Each number is 500 + 50 x the weight over its row's rms, rounded and kept within 0 to 999. Layers, rows and columns count from 0. Numbers have three digits each. The size before them is the row's rms in percent of the matrix's.

# layer 11 MLP down, 128x320, rms 0.168, rows 0-16, columns 160-319
101:460508519519479498491449501479514440500498496548398512548344464419429486588532540357563549533501560473477436497449564570473446541558533432507552488436519461470450480514449558464582488435423481510603518460498504535461491440480483543485597545437567509408434518569476548526430536526416553446482515516478467537474512567474536555416485584615520470446540511515493395437551513557523465486488538530518516361493527459468614496482459531337432452472477575593477490543497591479543515430442561
102:406469494526499502501460524557544419475453490528533602409463490457526535519434467553480480475585540541408468559549451533589460581500470520567526411494555421546501484505529485504467545498512477522566545481484538516524572567559437515589428417498528458486473513517466581486549457533534561446492493494483494422482436498474537518501570511539443551440552484467524541473429441508536387345506532400463539479569505482558477502565533446532491471483509529427414451452441517504470464412510568
098:496474581597562460572544471523489406478466404497457433484463456507419484582543456506544484534435407432415513614503459475417513514518547516522512411455527579450607490517566505548448537498541493509432532491578431483533488539532489471523428561487461450465537533419512503452549436539486478541526484551564445517500495477502466507567550511506518505486514444433421494451558444498468507542453527494498468546477566542510446502489484618404475463455503481540427487460548639520497529458594418
090:390520544453598520374547416517466446467559490453445487503531492549517448560473506444417442481502495509392469530359459544558445560444427506548522494488492459454496502476470502505463477612566455491515519475478405421414484468492583437445531487500423499493585513502611508521457411552562443499466498540534453446448464386470560476560508467491469429444492478476535409551458476520542510437518493497462488479552483496500574535525507459478492473519546519499547465450408483523532418550543476
094:391528471399389554485471489533509491519581502403435486546494411601446433472500460521469524549471505363499533487537489521564529528414512632537569503400514512526563494435480479525498502472591532524507536459455593600553508566479447488448505474441442600442469502412459481532501557496501493571564474442546415605507458574464571522514431505511558522561502491457432450492569455502517511578492427555522482447574583493505509544489531548479481467566464479512538511506560451505442453534462550
103:511522406538543393509469556504404463480500469552449526579439460411569456492494435488541468508483441475523496572573535497484548459552438517565512502457554480509534586600546559637447533393494459532452505587492431548406497401500492537501468487555448527530540528484483465632541459520570486538484540469506538530536453415572502478502515448466543546480543608518429532440440472496476458414434639493426541528472503576603473575565525470470497501579445581463484476518518479444530543525592413
125:575505448489557518418512578443594447572463543491507454454504540582411448490516587404535591576430528610461501489538483470482540481500522553472471584468486443543592512475488525492485429504507540484477420525491499484434472563524465467504541523496534423455440439516558478493547480409447485484520419526504469321432527462553486499431515561435456489416572469433574538537489459548420520502467497536528512486461472523438600506569481442506532556468597457492531570540503468448547577555467415
101:504480567434515457486489513557527467595403498580517614464494506510460561518460543430433448505549579459478483431519383402465421577547467498434526462445561478458505495470470489477629474474498496506541564424472576481546420479524551525473437465516521521482512519557557558518564508431591482603424468501612558436546403550509504481564516472509487572492576543454508536586507572511520464506429463488460552583535459548482506536500528523516573485590484533477476486441430561495502477471429446
108:460474488466474554442479515527591422599476489523488551463531457507457577535422527508629499529450532554568592496615442432470484536517525533445487493497509574542472452519481435440591482472550459500428467553459532515411499431589440600451445523361529522469545451553572464449437474510571502480410495439502494494445519498493546493472491507602493531417515422620465498407454566551551492525566477424550535487464485477528491557479536455420430460491593509521569574616558468445546549563512438
097:552472518519509499508517533495476517540520508609371510544614493564366450522605468438412423488485466542595512486471578468572504489492495468508483491452460439476569501516455468575527442445452459569549553537487486391478428490463524511508497570503445419514520535495477533346586505485488445538484540474423509513399419461545453525572526574474579530498506542404492403504478468559497490545564484505454538533503471562446563470457451544503494575444487617545484512505510512538546478520476521
097:420463467502504546502529505537484507518479401520609510546463479453488494540544514517477437472561532490416514565547472483512433531516468558499494480444481528530578434574535516469455502552526520461513506442457515580511602416460487508565519499421481566461488522485442438515537510488522512440502575533534669547506568486434558492489518422500418544407486437561554543446461425531526575390540487508468633545495544459608491590401549438503499485472453463480515558555482459620471526463592529
163:408536373475531558507504504513450569525474473443451560459474497522508569507440454490522424538418594576522453499498523476497571478498493489469542419484512541607538508514552472442512504517594529534452457446488500472507504526506509438483576508489480484542477553574526509518521391579548487551384519520541523506532501552518543430557448517422666462491499449441500506522475513531449570425528509528542502542506519582504472557443451374468566473570536400464506580515553509488527428492549481
105:473629488424476468528541601460437428519649490533419480458498431484495520548530512412544567462564501507517547500548488485449510541572538448412454595532448550539504548516431526557534405443499504258533529454506530449458523548420510470497495636555524483572427481510445632465460458472557540538494513527535377426467481462532547493469372509472569512472580522488441495475526599526513595523573548505519413500461528547528536460599572456483518480457515524494533588479604535433587498477548503
102:509470549521470493461553466487566434431474478459473489483472433464534505520492467506421500481559479502475445582415481481537470352544543458474575503436543480525574433543456523432532455602522384525502527541443512502610535474487444496521501500505522431532445576565521510512562485608536584554447526509451546416557595608527484541524587523476482481572517470596555526412526552548519453450423515489464566495468553431593434511457532484554434483522420614372450525504519461599483497665493470
092:537439454457473564478427522554471537534489497491455519448396444514603541519486483441481542406457494479524506548473431498523426565492607489563500490489470524534450500629514448528460500607544520499472437434489469481462473552528452631539521501541546530614516513499475491466427551472477543519537472604529468535519433600394422477540490560452553470511498521480559437613450399477525471433522554431523415516635519606510462488443471511485509512487525589539519549548576469454525483445526520
093:465517498468439502415525473513533463463491546643503514481483434474530432523451459494455439473541554562520459451481474516522451646460504571507470495439451449584442490513475507445458469534405527590539561474543472496496484424508496527522579451489539506511470503487432632496385540496553478434570402555500543623489607494468568479412533541473426540580531496449488560539443585558538482522484399357532504431515573491562466463486428462479522424518565548493543496433454518504522559512486551
095:549492435458465566407455487534473516497491512486454466507460482594491471509532549531535473487512508534413419504570482492541444395575486538451491500521524456541528500459564514478488387525468564454548512570411485485554481477462537539393568581524569513473490559419496498523577460425514604424520552605498578525577484508569491534553500514549490569539473557474481438541534533502484524476594530470475462522519459457437504469471507493570530474488568443428512553521545538495551562532492644